python train.py --init_std_qkv=0.0238 --schedule="cos" --doc_mask=true
Each number is 128 + 24 x the weight over its row's rms, rounded and kept within 0 to 255. Layers, rows and columns count from 0. The size above them is the row's rms in percent of the matrix's.

# layer 4 attention key, 96x96, rms 0.17, rows 77-95, columns 0-95
size [106 100 112 106  95 115 110  98 104 105 113  99  99  97 103 103 116 116 105]
[[105 188  92 126 133 125  95 139 174 114 105 140 113 103 115 155 172 115 131  70 145 130 106 153 112 159 150  98 188 117 167 109 139 136 135 125 103 123 133 138  97  96 127 143 144 130 129 116 111 106  88 117 190 116 108 105 190 119 144 114 150 155 121 165 140 126 129 154 109 149  93 128 114 124 139 145 142 142 140 129 135 104 106 147 112 108 143  90 136 110 165 112 138 110 128 103]
 [133 155 181 127 137 163 103 118 111 129 175 126 136 155 118 113  77 120 140 119 118 107 100 126 142 132 169 144 135 117 126 100 132 133 114  83 100 109  91 121 150  83 142 140 170 102  96 123 146 146 113 117 127 144 115 115 121 145 127 115 122 118 159 123 135 134 124 142 183 153 173 105 126 115 154  98  45 115 125 139 116  88 140 126 126 141 171 116 103 124 116 117 154 152 180 120]
 [107 147 155  91 141 109 140 159 163 143  85 143  90 101 165 106  97 153 158 137 141 151 128 107 136 112 113 124 109 138 138 109 117 117 111 103 105 100 110 126 130 119 126 149 102 173 138 168  98 106 155 146 190  88 112 145 119 128 191  92 119 121 100 120 119 121 100 126 173 149 150 144 110 154  73 129 128 133 133 133 131 105 164 157 152  92 123 120 139 129 122 153 113 122 107 162]
 [125 154 171 136 137 127  95 125 128 105 125 100 125 148 113 133 140 140 120 157 153 153 124 138 113 124  89 146  91 138 173 122 118 126 180  98 102 135 132 138 137 122 126 106 157  79  91 131 160 124 116 145 104 123 122 138 129 114 105 119 129 151 117 148  99 164  54 123 131 114 155  69 101 175 126 135 138 136 123 149 159 121 171  74  96 111 125 175 118 127 147 114 147 137 164 130]
 [134  94 151 163 108 124 117 143 110 137 133 158 115 150 146 150 105 110 104 162 146 139  87 139 155  90 159 107 140 138  90 141 102 107 113  78 168 119 151 132 113 113 109 139 130 106 131 117  99 145  92 142 132 123 136 113 139 148 179 166 129 146 181 112 130 113 120 119 138 179 107 107 128 149 154 106 137 106 149 143  94 144 134  70 164 176 113 140 130 141 103  68 115 130 129 118]
 [166 108 154 104 152 132 141 137  81 128 118 120 138 104 159 150 149 144 166  91 140 153 112 144 203  84 117 119 103 132 147 126 129 139 102 129 160 109 151 106 141 129 123 147 112  61 151 119 117 124 110 114 163  81  88 112 146  97 149 135 130 158 147 101 133 124 114 121  81 140 146 115 153 150 129 134  96 123 114 127 189 103 146 123 107  89 128 131 140 104 152 148 145 120 138 142]
 [125 103 136  80 114 119 108 161 164 111 121 127 131 146  83 158 155  98 142 121  71 137 110 142 152 123 127 145 109 104 137 147 119 111 151  98 131 145 152  95 126 131 141 136 110 157 144 105 137 142 140 134 130 112 136 103 104 113 147  84 114  96 126 129  80 145 157  97  75 176 112 120 133 169 162 108 180 118 145 173 152 156 167 152 122 147 146 150 122 114 117 127 141 117 123  79]
 [144 121 141 113 134 126 143 118 167 112 127 138 108  99 139 111  89  94 111  84 132 162  68 145 118 136 109 115 144 120 125 119 130 107 149 139 120 113 141 136  88 151 170 135 132 144  83 113 135 164 186 129 150 101 124  83 146 157 139 118 129 168 136  76 136 120 151  99  99 112 154 105 144 165 115 170 104 103 149 114 118 159 149 113 125 124 111 151 112 131 194 101 119 149 114 142]
 [144 120 144 139 108 124 120 125  93 147 138 179 161 151 139 118 159 111  93  95 109 155 117 112 128 123 102  98 150 137 130 139 120 134 125 106  89 132 118 134 105 163 174 130 167  99 130 134 141 136 118 143 161 129 141 141 156 115 132 140 114 102 149 167 160 126 117  94 110 143 104 150 148 151 148  99 120  64  94 144 124 122 138 148  76  64 110 150 132 117  86 178 110 165 110 121]
 [146 123 137 106 156 131 103  94 147 122 167 180 123 107 195 142 133 151 128 115 139 143 163 123 125 108 142 138 124 104 109 153 113 110 142 128 138 142  94 111 104 135 119 135 105 123 106 114 117  85 108  99 150 135 126 145 182 100 156 103 115 126 155 116 120  94 147 145 130 129 149  91 139 127  99 142 136  92 141 152  94 159 126 140 112 129 109 147  70 191 102 187 148 110 137 113]
 [117  80 166 126 114 138 132 121 112 144 155 130  97 160 107  94 190 163 136 140 141 133 107 165 151 170 117 116 114 133 183 104  83 120  97  93 130 115 109 101 146 129 137 139 132 150 101 123 168 125 159  89 172 121 120 144 137 108 121 104 125 153 163 104 116 125 140 119 111 128 116  99 135 133 146 154 148 125 110 137 161 109 135 137 148 135 158 109  66 113 135 129  84  90 148 152]
 [ 92 161 109 174 145 166 119  95  91 126 132 144 114 106 121 119 108  90 170 102 135 132 113  79 121 137  94 114 148 136  92 148 110 144 155 108 126 120 135 104 173 145  89 154 122 137 131 134 110 159 130 116 152 161 140 125 148 125 112 139 125 147 132  74 169 157 125 118 107 164 153 101 134 108 158 119 145 120 144 117 140 160 121 121 153 113 120 183  93 106 158 133 105  73 140 106]
 [112 126 107 144 121 111 152  48 108 140 127 195 136 139 142 136  82 116 119 151 141 141 146 125 102 105 144  99 125 124  89 115 136 115 160 127 152 131 132 115 120 102 127 148 116 132  96 132 134  84 134  92 141 117 138 136  78  84 124 182 110 108 105 141 138 125 137  89 147 113 119  95 130 146 168 134 130 133 116 134 173 151 141 171 137 138 134 136 125 138 165 179 123 176 109 130]
 [ 76 130 155 149 151 153 134 114 122 139 165 168 134 149 119 115 108 103  95 138 137  96 122 141 162 117 116 149 157 155 139 100 143 116 109 115 126 118 150 140 151  93 165  74  89 150 125 140 131 155 102 109 134 140 173 111 103 121 115 114 145 100 155 132 118 135 147 127 149 152 125 148 143 143  56 153 136 126 169 120 125 106  78  70 158 145 125 108 133 109 101 147 122 150 108  98]
 [ 96  88 128 118 114 169 138 139 157 132 129  94 133 149  80 152 147 118  92 138 186 123 108 127 133 110 146 129 126 101  94  91 166 121 104 136 107 121 125 115 134 131 145 113 114  91 120  85 115 116 126 143 126 138 136 172 140 137 147 130 177 102 122 136  89 163 160 106 158 158 131 119 123 115 137 118 148 105 156 120 111 143 133 121 113 164  77 150 134  82 169 168 122 100 145 175]
 [145 119 121 119 134 136 115 133 134 158 134 125  90 101 103 156  87 124 109 150 157 144 109 151 156 132 113 176 153  94 156 160 127 137 129 145 133 135 151 183 143 135 135 137 109 119 125 120 141 110 110 104  94  82 171 131 113  91  99 130 151  94 101 106 109 102 104  99 184 131 100 138 122  93 148 138 140 176 138 108  91 108 141 157 103 154 151 101 141 155 136 115 106 126 186 117]
 [118 124 116 115 137  68 162  93 150 157 172  95 160 143 135 136 104  98 107 130 116 150 156 147 123  83 131 153  96 106 137 134 110 149  97 125 141 110 133 128 173 145 100 170 130 113  97 156 153  99 106 133 133 142 135 103 103 144 148 159 142 115 170 140 106 148 105 147 148  92 124 106 166  97 127 121 165 147  92 101 112 139 144  97 133 113 102 157 129  94 161 150  85 108 137 132]
 [116  98 137  82 122 134 167 159 127 101  98 142 145 145 113 131 146 114  97 124  98 126 114 164 154 133 148 124 188 139 138 175 116 128 106 110 115 127 160 151  81  69  88 114 109 125 134 129 167 142 104 113 103 190 136 120 118 108 147 142 139 129 100 122 179 115 153  98 134 118 134 123 110  98 141 139 124 152 126 127 167 167 125 165 149 112 123 152 122 114 154 109  98 109  93 118]
 [161 142 103 142 167 110 161 178 102 128 114 137 150  96 153 154 114 115 113 130 123 165 116 125 114 151 122 127 115 120 166  97 123 140 110 117 151 150 113  58 116 165 136 134 114 127  72 127 105  76 153  85 113 125 139 118 130 131 142 131 158 116  94 145 141 103 133 135 123 172 167 132 125  67 119 104 128 127 115 132 158 139 105 103 155 150 109 143 132 136  79 120 163 142 119 157]]
# layer 4 attention query, 96x96, rms 0.178, rows 78-95, columns 0-95
size [104 105 100  94 119 108  99 105 100 117 104  95 106 109 102 121 115 105]
[[113 103  99 105 135  94 131 149 133 123 130 120 161 136 172 170 106 173 152 139 129 113 160 110 178 129 117 123  81 135 139  85 135 141 133  85 108 119 136  92 150 149  88 122  86 123 119 132 142 173 122 155  89 160 138 102 136 128 112 105  96  89 131 157 140 110 123 117 134 107 122 112 125 141 110 114 172 145 140 107 138 144 136 133 141 176 132 165 137  91 101 176 140 103 145 160]
 [140 118 107 121 122 136  97 105 106 125 131 101 126 115 161 137 122 157 133  78 162 161 141 112 134 142  90 136  75  83 147 123 174 109 148 119 150 107  73  97 104 166 141 169 143  97 122  93 112 116  98 146  99 130 129 175 126 137 155 122 130 156 117 158 111 144 155 127 149 152 102 100 155 134 132 125 129 151 120 152 164 100 137  99 139  84 116 140 146 192 121 124 129 136 122 117]
 [155 142 139 105 132 117 102 107 151 161 112 114 124 116 129 140 114 135 149 132  97  95 125 143 205  84 143 154 128 152 122 107 133 141 120 132 138 105 138  75 110 109 121  97 182 139  92 139 136 118  68 150  80 120 150 106  86 116 129 177 146 114 124 155 128 110 131 122 130 128 138 104 113 148 138 152 134 131 137 116 125 120 124 142 126 152 166 177 167 133 121  82  93 114 166 145]
 [ 99  98 168 118 153 142 138 111 155 160 141 122 151 130 109  78 127 129  88 127 168 128 156 123 105 128 107 172 152  98 100  75 111  90 152 112 138 143 137 166 146 132 103 111 152  89 124  97 156 133 139 152 105 128 152 120 118 111  89 115 140  97 132 147 160 158 106  62 110 140 139 168 154 147 155 137 152 121  87 116 113 112 134 124 164 136 129 146 113 118 103 126 151 102 133 156]
 [143 133 128 124 146 135 109 113  79 130 152  87 135 100  99 130 109 146 100 145 180 154 163 147 147 109 130 147  97 141 108 120 134 124 153 141 117 159 102  87 133 150 126 129 141 145 106 130 135 156 129 105 135 162 124  80 135 134 140 166 122 118 138 123 133 119  63 125 130  98 141 142 126 151 155 106 127 183 148 123 139 116 113  65  87  98 161 142 136 147 166  92 103  94 130 168]
 [145 101 163 100 146  91 103 128 105 127 123 161 110 105  85 119 131 145 181 131 114 111 140 118 107 111 108 154 132 158 125 133 138 110 104 145 130 157 105 155 114 133 106 190 104 163 101 130 131 104 135 151 127 122 146 137  90 140 147 122 148 171 152 134  85 148 135 143 129 137 151 106 122 177 169 138 122 132  80 115 100 141  81 100 152 174 144 142 107  99 119  83 125 139 121  95]
 [146  99 166 134 164 181  83 111 141 164 134 159 157 144 106 108 118 157  97 128 122 131 122 123 192  93  82 137 135 142 106 129 145 105 134 148 122 132 140 110 104 136 122 127 101 140 128 122 131 112 128 159 141 127  94 114 136 121 158 122 113 116 136 135 151 101 124 142  98 112  71 112 166 154 140 107 102 123 137 169 138 112 184 141 101  91  85 149 107 117 150 111 101 177 140 132]
 [155 118 119 153  88 142 167 134 150 116 149 143 104 149 166 162 101 144 160 110  81 157 107 130 131 120 109  98 130 119 110 106 104 102 119 138 124 141 127 121 108 141 159 101 167 128 107  95 148 147 190 121 140 110 136 139 126 173  87 135 147 134 151 122 115 128 111 108 143 125 141 109 108 149 181 103 102 135 126 139  76  82  93 102 105 113 146 191 113 129 124 141 140 145 154 105]
 [103 134 124 132 136 127 136 106  99 112 169 143 140 123 147 125 106 164 118 149 136 130 146 116 108  90 129 103 113 116 120 185 103 132 136 133 159  86 140 131 146 127 124 128 129 147 101  91  71 148 144 121 128 144  93  83 168 114  80 145 120 135 143 151 116 136 148 100 157 122 149 147 144 154 121 116  93 142  99 134 126 140 101 102 147 125 133 139 115 183 128 167  59 187 147 109]
 [142 144 147 153 144 118 127 107 102 110 150 125  99  93 139 140 156 127 153 155 176 148 149 131 156 104 134 160  79 112  85 113 119 152  96 136 116 111 130 129 131 142 151 125 133 156 117 140 179 115 115  86 127 128 112  75 130 105 146  82 131 137 135  97 114 127 108 160 106 145 153  81 117 178 137 104 159 121  99 128 153 153 157 127 115  98 111 176 166 104 111 132 127 107 142  85]
 [116  96 129 117 109 165 164 131 143 120 129 104 146 158 121  66 119 106 148 165 123 159 151 146 114 153 120  97 151  94 126 120 141 145 107 148 122 143 159  92 127 139 150 134 114 142  80 117 119 123 131 118 100 130  92  99 119 115 141 163 119 192 134 181 188 134 129 128 128 141 130 129 131 116 137  95 172  97 118 110  84 132 157 119 137 132 124 133 117 102 151 131  89  89 151  86]
 [132 114 101 152  93 143 170 155 157 118 128 139 173 128 114 146 138 190 108 127 169 156 143 129  65  94 162  88 122  98  88 148 123  74 152 133  92 118 166 119 113  96 122 116 121 148 129 163 141  96 119 127 102 124 151 136 129 125 117 151 137 158 108 150 107 152 164 102 148 144 131 106 141 158 122  95 143 124 156 125 120 112 108 148  92  96 124 115  90 140 113 132 141 135 119 148]
 [125 158 142  98 168 119 176 101 164  97 121 125 112 119 133  94 133 149 104 140 125 113 159  96 110 150 137 139 132 123 116 101  74 159 128 121 160  89 142 122  77 153 114 116 106  77 134 120 158 144 134 138 128 142 140 118 150 130 204  69 121 167 109 120 128 109 118  94 125 162 140 133 160 120 129 170 115 131 140 122 114 109 119 140 120 148 120 139 105 112 155 127 169 158 101 117]
 [104 161 111 159 158 100 136 128 149 158  69 116 109 118  75 117 136 148 101 158 129 131 126 154 132 122 132  96 104 151 126  63 138 120 116 111 118 107 126 144 140 148 143 106 163 159 116 102 112  86 163 114 136 123 152 148 140 148 144 123 144 122 123 119  84 126 108 132 127 157 123 149 172 136 120 138 170  74 147 131  88 126 152 153 179 131 138  92 131 121  81 119 129 166 115 127]
 [130 118  89  93 138 116 130 156 152 120 137 132 118  98 101 155 162 136  88 118 146  95 143 156 111 146 116 173 120  90 118 108 138 139 132 149 136 108 147 137 138 106 152 127 122 135 215 121  88 110 102 143 143 123 114 130 121 165 113 112  56 154 102 123 113 144 126 146 156  96 121 152 109 152 127 154 112  81 185 109 137 145 124 100 150 155 146 138 135 105 125 113 152 134 149 107]
 [132 142  84 188 138 131 146 134 102 120 148  75 114 118 117  92 143 152 121 133  91 104 123 128  90 160 130 143 148 134  93  93 147 108 107 136 123 156 180 151 128 127 120  92 116 128  91  88 149 159 117 113  95 163 153 127 147 130 108 153 148 117 105 175 119 165 150 152 121 128 124 149  83 161 118  75 119  95 147 137 144 152 158 149 132 146 135 125 124 152 118  93 104 131 109 136]
 [ 95  85 183 141 116 137 150 147 135 147  98 131 131  97 125 158 147 129 107 107 122 116 133 144 102 160 114  91 151 135 113 135 121 135 103 129 134 149 129 147 124 103  68 108 138 163 181 126 158  91 169  89 157 121 106 131 133 122 148 129  89 170 152 102 142 113 172  83 107 122 154 121 111 125 128 144 147 118 135 148 164 150 115 128 118 129 130 167 127 115  98  65 138 125  95 128]
 [104 144 149 139 140 109 113 151 130 111 165  89 136 153 156  98 153 153 113  89 127 144 145  95 121 126 118 137  97 149 105 136  98 147 129 135 123 122 135 113 150  99 141 170 103 156 155 111  78  89 143 109  98 146 123 138 153 153 127 173 137  90 119  96 165 109 141 134 142  96 130 103 115  86 198 123 145 132 111 145 121 121 113 166 148  98  96 104 104 150 144 113 139  94 145 170]]
# layer 4 attention value, 96x96, rms 0.196, rows 64-81, columns 0-95
size [ 95 107 108 112 110 111 110 108  99 105 110 109 102 104 102 111 100 113]
[[142 138 116 153 137 133 143 117 123  95 149 116 135 155 121  92 122 142 117  83 106 109 127 162 122 122 135 157 131 128 166 108  49  86 169 159 117 173 135 138 127 109 113 130  93 123 118 159 143  99 106 123 119 144 112 116 174 167 161 178 168 129 132 116  93 109 134 160 107 133 118 128 111 135 170 101 107 152 118 101 102 104 104 116  90 102 147 132 157 147  99 135 147 158 128 124]
 [137 113 110 139 117  99 153  90 133  64 124 115 126 108 114 131 134 104 130 168 139 149 167 115 176 155 151 127  94 122 129 148 145  99 131 157 150 101 132 142 123 139 203 119 122 103  94 145 162 129 136 111 135 152  88 105 156 127 163 122 144 119 173 109  97 117  86 104 114 110 104 144 111 165 120 117 153 145 125  91 129 148 104 159 138 147 104 129 159 148 134 115 110  85 132  97]
 [170  59 124 121 105 128  98 144 130 159 117 157 129 116 180 152 130 145 107  78 113 139 108 110 111 138  98 115 120  92  88 126 144 120 118 119 137 156 153 105 156 124 134 113 110 114 140 138 150 123 122 111 123 124 140 113 143 155 139 170 110 156 144 108  77 112 154 123 134 124 178 105 118 104 130 140 173 143 125 102 141 119 138 141 105 160 171 155 155 177 139 110  75  96 114 123]
 [161 148  94 122 141 107 127 144  96  96  98 147 126 118 105 147 135 152  98 151 116 145 102 110 137 100 149  91 134 179 125 134 136 117 131 163 130 127 156 164 103 127 160 148 132 102 164 157 142 145  70  93 146  97  98 126 108 141 160 121 121 171 111 116  96 174 169 127 158 153 149 109 162 130  98 139 127 138  85 127 123 125 143  95 147 100  97 110 140 150  97 138 151 109 117  92]
 [154 156 111 127 126 157 170 120 153  97 100 133  93 131 203 175  88 137 126 134 115  93 109 135 111 148  85 169 106 105 109 113 145 126 124 107 128 141 115 130 113 110 113 124 123 166 168 125 143 129 123 147 141 131 140 119 156 129  99 169 143  98 153  84 137 143 130 127 113 151 112  91 125 139 119 111  86 146 101 144 150 172 133 160 119 103 161 136  99 104  92 129 125 112 178 115]
 [130 110 155 114 164 151 131 136 148 117 137 133 152 133 210 147 111 125 153 131 148 136 100 124 166 150 124 115 139  97 143 126 137  96  96 142 119 152 120 130 105 116 126 137 133 124 126 172  88 130 108 116  77 124 137 145 108  53 172 112 180 142 124 126 126 129 126 124 130 107  91 107  92 128 115 131 112 113 139 122  98 116 119 123 147 165 100 119 145  79 140 128 115 111 159 190]
 [125 122 133 119 101  98 100 137 182 144 161 161 132 114 111 116 138 117 118 157 139 112 160 152 122 128 157 107 138 122 148 141 102 143 118 113  98  82 100 113 167 152 145 119 151  99  92  78 142 159 137 130 119 181 116  77 121 114 150 165 153 154  85  96 120 133 170 180 145 132 122 112 130 164  84 137 104 121 128  99 131  99 132 120  92 120 146 136 124 116 142 106 152 119 156 149]
 [115 163 124 119 163 100 104 152 104 122 158 116 103  99  92 161 124 137 133 162 151 149 137  85 166 156 106 148 131 117 107 130 145 132 134 133 148 139 121 156 125 115 109 146 141 158 101 127 150 104 169 152 109 141 196 124 173  97 112 147  86 131 120 108 124 167 142 116  93  93 168  89 145 152 120 122 130  79 154 142 102 112 105 129 103 108  85 150 149 132  98 111 111 123 143 127]
 [152 144 147  97 105  96 128 130 107 133 148 142  84  71  70  73 107 100 134 144 103 130 114 123 121  97 178 134 124 151 171  63 178 132 174 138 145 132 113 141 113 131 136 114 157 105 126 128 133 131 136 124 144 107 150 168 121 128 157 140 156 160 110 119 123 105 141 143 134 129 103 142 129 135 121 125 182 112 110  99 130 136 157 175 129 119 144 129 111 125  94 113 156 124 101 142]
 [111 117  82 103 159 102 141 131 148 133 123 109 119 132 173 130 135 128 126 183 105 121 134 115 129  96 152 142 143 218 134  76 138 119 139 138 177 150 120 142 138 129 147 135 120 124 124 132 116 137 117 154  94 126 139 119 101 110 145 107 140 129 107 124  94 172 117 107 123 147  79 115 110 135 127 180  78 153 139 114 134 119 164 124 151 101 122 126  93 110 120 118 137 172 161  95]
 [129 125 131 108 109 110 118 119 144 177 140 106 135  81 109 107 137 109  76 149 138 151 134 106 143 192 105 115 136 108 179 108 126  98 165 102 146 133 103 102 105 145 128 123 160 124 170 150 102 124 127 114 129 154 148 142 164 105 118 133 120 102 159 115  78 108 158 105 175 142 129 157 153 127 154 113 114 175 124 127 156 153 102 132 126 127 102  90  77 110 137 139 150 126 123 114]
 [132 163 135 168 123 188 161 131  93  74 146 130 114 138 122 149 127 114 121 111 149 152 145 174 128 125 131  91 129  92 125 142 107 104 146 135 169 101  93 133  93 149 115 150 148 120 128 195 146 122 116 145 101  99 131 119 112 140 137 125 129 126 115 145 123 111 172 127 113  85 120 111 122 139  74 120 129 116 122 119 108 169 128 130 173 112 112 113 124 149 145 168 110 113 144  67]
 [126  75 125 171  85 138 119 132  98 176 134 111 155 119 127 116 136 189 119 127 130  93 109 120 135 155 140 104 128 121 133 141 118 138 133 127 102 147 120  82 141 120 131 148  75 127 102  85 141 118  97  99 154 112 178 134 117 133  78 117 135 113 106 149 151 117 147 169 117 122 128 146 170 104 125 143 130 115 152 141 159 164 129 136 173 100 129 173 140 109 115  86 166 136 130 124]
 [ 94 145 103  80 134 110 163 123 127 123 165 113 114  98  96 141 123 141 135 129 146 137 120  87 108 139 144 151 172 139 123 195 130  89 132  78 161 130 130 126 164 104 133 109 100 144 129 160 127 122 150 118 123  97 124 120 131 147  91 150 123 163  91 121 152  87  94 134 111 170 147 142 119 159 189 138 139 120 141 128 130 132 169 121 165 123 106 123 106 133 106 134  81 117 123 101]
 [ 97 137 128 163 131 144 138 135 117 141 140 109  77 118 112 172 152 102 169 100 133 150 114 102 119 121 202 156 149 122 119 130 149  94 155 152  74 111 128 108 133 139 174 125 127 119 101 145 129 109 148 105 179 149 110 126  83 139 152 139 144 116 129 147 135 111 102 121 110 118  98 129  79 105 143 120 104 150 123 144 159 151 127 107 104 155 145 171 139 149 121  91  93 117 107 152]
 [119  99 162 154 112 148  94 145 119 124 101 108 128 114 134  98 129 115 152  96 163 140 113  94 137  79 154 142 151 146 106 184 172 126 123 147 125 188 144 106 116 149 130 102 166 169 123 160 127 123 103 122  91 116 118  99 145 147 140 105 132 127 128 104 116 148 132 129  89 161  94  82 164 125 142 123 117 146 121 121 152 108 110 166 107 117  84 103 187 126 116 127 121 133 148 132]
 [165 140 114 148 121 164  97 115  85 124 138 150 175  94 114 124  85  94  80 108 154 140 115 113 147 110 169 111 145  85 152 110 111 139 129 142 124 136 154 107 149 103 115 121 114 113  86 140 158  96 119 181 146 133 157 139 131 177 124 109 151 105 111 123 152 136 152 132 150  89 135 104 137 141  82 141 103 143  89 157 146 102 128 128 147 153  92 135 146 113 116 166 123 122 149 155]
 [153  92  95 110 130 135 137 131 142  84 149 111 101 179 112 123 121 125 104 127 116 120 164 163 158 120 135 115 158 127 139 129 154 120 116 155 106 122 122  84 133 123 130 108 109  97 147 100 133 147 149 134 161 133 153 131 174 137 181 115  90 135 115 116 126 152 119  94 153 132 134 105 117  65 105 104 111 161 152 142 134 132 134 134  84 153  79 145 126 109 106 145  87 162 154 181]]
# layer 4 attention output (transposed), 96x96, rms 0.154, rows 64-80, columns 0-95
size [ 99 123 114 126 123 126 118 116 108 124 122 105 117 117 111 120 116]
[[116 132 132 114 126 128 116 145 136 134  76 141 108 138 183 184 164 120 114 105 103 117  92 152 111  99  91  98 137 156 122 163 185 149 120 101 146 120 173 158  91  92 138 130 133 140 124 147 135 134 136 145 144 119  83 120 156 120 154 111 126 106 134 115 136 134 144 100 105 115  92 161 127  94 134 120 132 133 123 150 150 165 106 176 128 135 126 167  93  92 135  85 149  99 119 123]
 [112 121 119  99 120 100 106 145 148 138 128 128 166 109 187 114 128 125 107 100 115 122 135  86  86 104 106 143 153 141 125 158 129 118 149 160 148 123 113 151 146 102  85 138 123 116 135 133 100  98 147 110 130 144 125 127 129 158 108 139 145 127 114 125 165 147 219 135 158 129 105 137 152 101 107 110 100 102 139 152 119 132 144 147 162 143 112 154 109  70 148 101 121 166  80 152]
 [135 119 110  77 137 155 142 116 157 101 100 111 122 102 115 137 149 124 122 151 116 101 153 149 141 104 159  93  80 156 148 129 135 125 141 194 138 114  99  99 179 103 153 167 163 134 142 127 109 160 160 157 125 150 107 146 172 133 112  88 182 102  84 135 141 136 105  91  90 126 106 121 143 128 122 138 123  99 111 122 133 138  85 128 141 119 112 123 115 119 104 125 166 139 132 150]
 [132  93 178 133 143 155 157 101 141  99 145 153 127 143 137 153 118 107 118  89 112 153 132 120 152 138 140 154 127 130 128 130  92 140 126 110  92 116 137 108 143  97 117 108 133 131 124 113 130 143  88 164 104 147 137 120 123 159 122 161 139  79 146 138 169  94  95 128 144 137 152 123 111  85 140  95 146 144 148 151 190 127 106 113 133 121  89 155  74  98 104 109 120 200 121 133]
 [ 98 119 144 153  91  82 102 114  92 119 148  95 156 112  96  96 149 108 108 126 131 110 117 153 152 127 153  76 150  95 111 165 156 141 140 132 136 128 134 155 114 112 157 170  83 102 129 151 169 123 168 111 145 125 132 106 146 165 165 125 144 152  82  97 104 120 113 139 136 140 110 150 123 121 182 127 149 114 143 113 122 122 122  87 125 136  87 142  89 135 144 129 160 145 149 157]
 [135  93  84 107  92 135 137 155 110 148 174 126  80 100 109 158 120 118  94 122 117 124 177 129 114 121 131 153 167 120  77 127 133 128 101 132 129 121 122 181 139 135 153 126  89 134 169 104 118 105 133 149 154 163 120 119 121 137 110 113 110 128 173 118 113  87 113 135 144 129 126 146 207 118 156 140 107 125 109 121  91 140 114 107 134 129 153 105 143 151 127 167 164 144 126 103]
 [114 169 137 120 126 159 125 150 116 132 136 120 141 129 148 127 117 122 166 142 114 148 113 132 120 141 103 114 126 145 108  85 119  97 125 100 119 133 149 125 160 111  85 125 114 148 159 141  55 137 124 105 107  80 119 131 111  95 111 144 133 142 105 155  98 140 154 101 117 150 154 162 152 114 175 148 163 138 104 176 136 175 125 165 101 102 102  66 147 148 127 167 118 113 109 148]
 [116 100  94 142  48 116 116 132 127 124 124 118 131 131 126 136 104 105 170 123 140  87 111 118 147 154 167  88  87 125 139 122  90 158 155 135 134 177 134 166 117 163 160  98 135 118 176 160 131 133 113 138 144 123  86 143  80 144 116 151 157 124 133 162 151 115 125 151 134 129 116 141 100 126  97 134  90 132 130 161 125 100 170 117 119 109 159 102 127 108 114 151 146 154 129 107]
 [155 152 117 168 164 147 112  92 148 143 133 120 168 119 154 153 118 151 134 109 138 126 106 109 129 117 118 128 109 138 150 217  57 148 113 107 108 112 126  93 150 100 100 126 110 150 128 145 147 128 130 118 113 159 134 102 127  96 126 149 100 125 124 145 143 136 149 121 124  93 117 143  93 129 128 106  94 137  89 154 126 125 128 140  78 126 136 137 120 138 133 198 133 135 145  78]
 [129  92 142 165  91 128 142 148 139 109 149 148 135  94  91 151 112 110 127 115 140 135 118 171 166 165 104 151 136  84 112 132 101 159 138 118  83  83 143 142 162 145 103 116  84 143  92 129 143  94 110 115 140 137  98  88 113 136 120 150 101 153 132 160 135 111 146 146 108 137 166 100 156 140 129 120 131 133 101 151 186 122 128 167 141 134 113 141 108 110 127 117 139  79 109 172]
 [161 164 132 152 138 117 107  96 122 119 116 147 123 126 146 146 148 146 169 136  69 145 140 131 119  84 133 138 162 108 129 170 124 141 115 161 130 166 118 127 144 145 122 119  78 118  91 170 124 122 147  76 133 129 103 143 125 127  78 174 130  92 126 126 137 103 132 128 118 149 135  88 160 120 158 117 141  80 107  97  80 144 157 127 138 119 147 154 116 135  97 136 100 111 176 116]
 [146 107 145 129 148 105 135 166 163 129 151  98 130 169 188 123 110 119 123  75  86 134 121  78 145 127 110 138 114 120 122 143 149 141 107 131 105 141 122 157 149  97 136 112 114  98 149 106 115 129 145 129 186 130 141 105 126 126 153 109 128  69 130 118 169 127 114 120 128 135 146 181 138 106 115 113 109 163 146 141  77  74 111 109 144 144 125 137 127 157 108  95 167 123 123 154]
 [148 136 156 142 175 112 120 146  98 120 144 151  94 124 106 133 160 110 176 172 174 140 113 158 118 132 160 131 118 142 159 103 120 111 131 125 138 107 145 133 118 149 132 201 144 126 161 157  96 114 144 149 104 131 121 113 141 151 115 135 112  65 126 105 135 156  82 134 139 134  93 107  75 144 108  93 135 119 102 124 127 101  99 119 117 137 134 108 134 166 126 127  75  93 124 132]
 [139 143  95 174 108 163 109 169 122 139  84 133 175 167 120 116  79 140 142 100 101 101 129 153 145 121  91  89 123 147 180  94 123 171 100 157  78 157  96 133 144 165 132 154 109 147 110 162 161 128 109 136 138 159 124 135 113 138 161 110 106 127 147 110 115 128 144 122 139  99 141 114 107 122 101 122  99  97  99 141 138 143 129 151 133 109 115 124 167 103 127 108 101 148 131 139]
 [126 120 111 119  97 121 154 105 140 148 129 115 167 114 138  98 101 140  84 118 166 135 118 143  90 119  43 116 138 167 118  96 106 103 124 134 147 103 136 140 162  97 146 128 147 122 120 156 114 108 130 139 106 119 153 130 154 121 163  75 141 133 122 140 141 148 157 129 186 126 123 121 148 163  90  85 127  76 126 134 140 138 105 158 107 171 152 162 135 149 121 153 117 132 126 116]
 [136 120  96 142 140 148 102 124 131 100 128 132 123 119 122 160 173  96 138  98 112 100 114 144 144 152  84 150 115 120 110  85 106 149 137 121 149  85 127 116 124 156 158 119 137 137 103  76 139 123 142 111 119 142 106 139 110 175 120 117 151 130 115 141 128 184 135 131 178 114 102 164 152 136 130 106 123 120 170 130 125 167 157 114 145 110 139 191 105 128  86 147 141 136  71  91]
 [ 97 126 129  99 110 155  95 131 139 159 171  99 106 142 149 157 142 119 139 128 137 149 110 155 185 114 113 122 121 162 135 133 100 103  80  94 103 118 112 179 105 100 137 100 164 131 184 146 121 134 122 130 131 165 107 143 131  91 120 135 134  64 116 160 133 113 121 138 144 196 138 152  98 117 133 118 149 131 126 122 120 114 106 103 153 111 143 126 124 153  95 129 152 135  91 105]]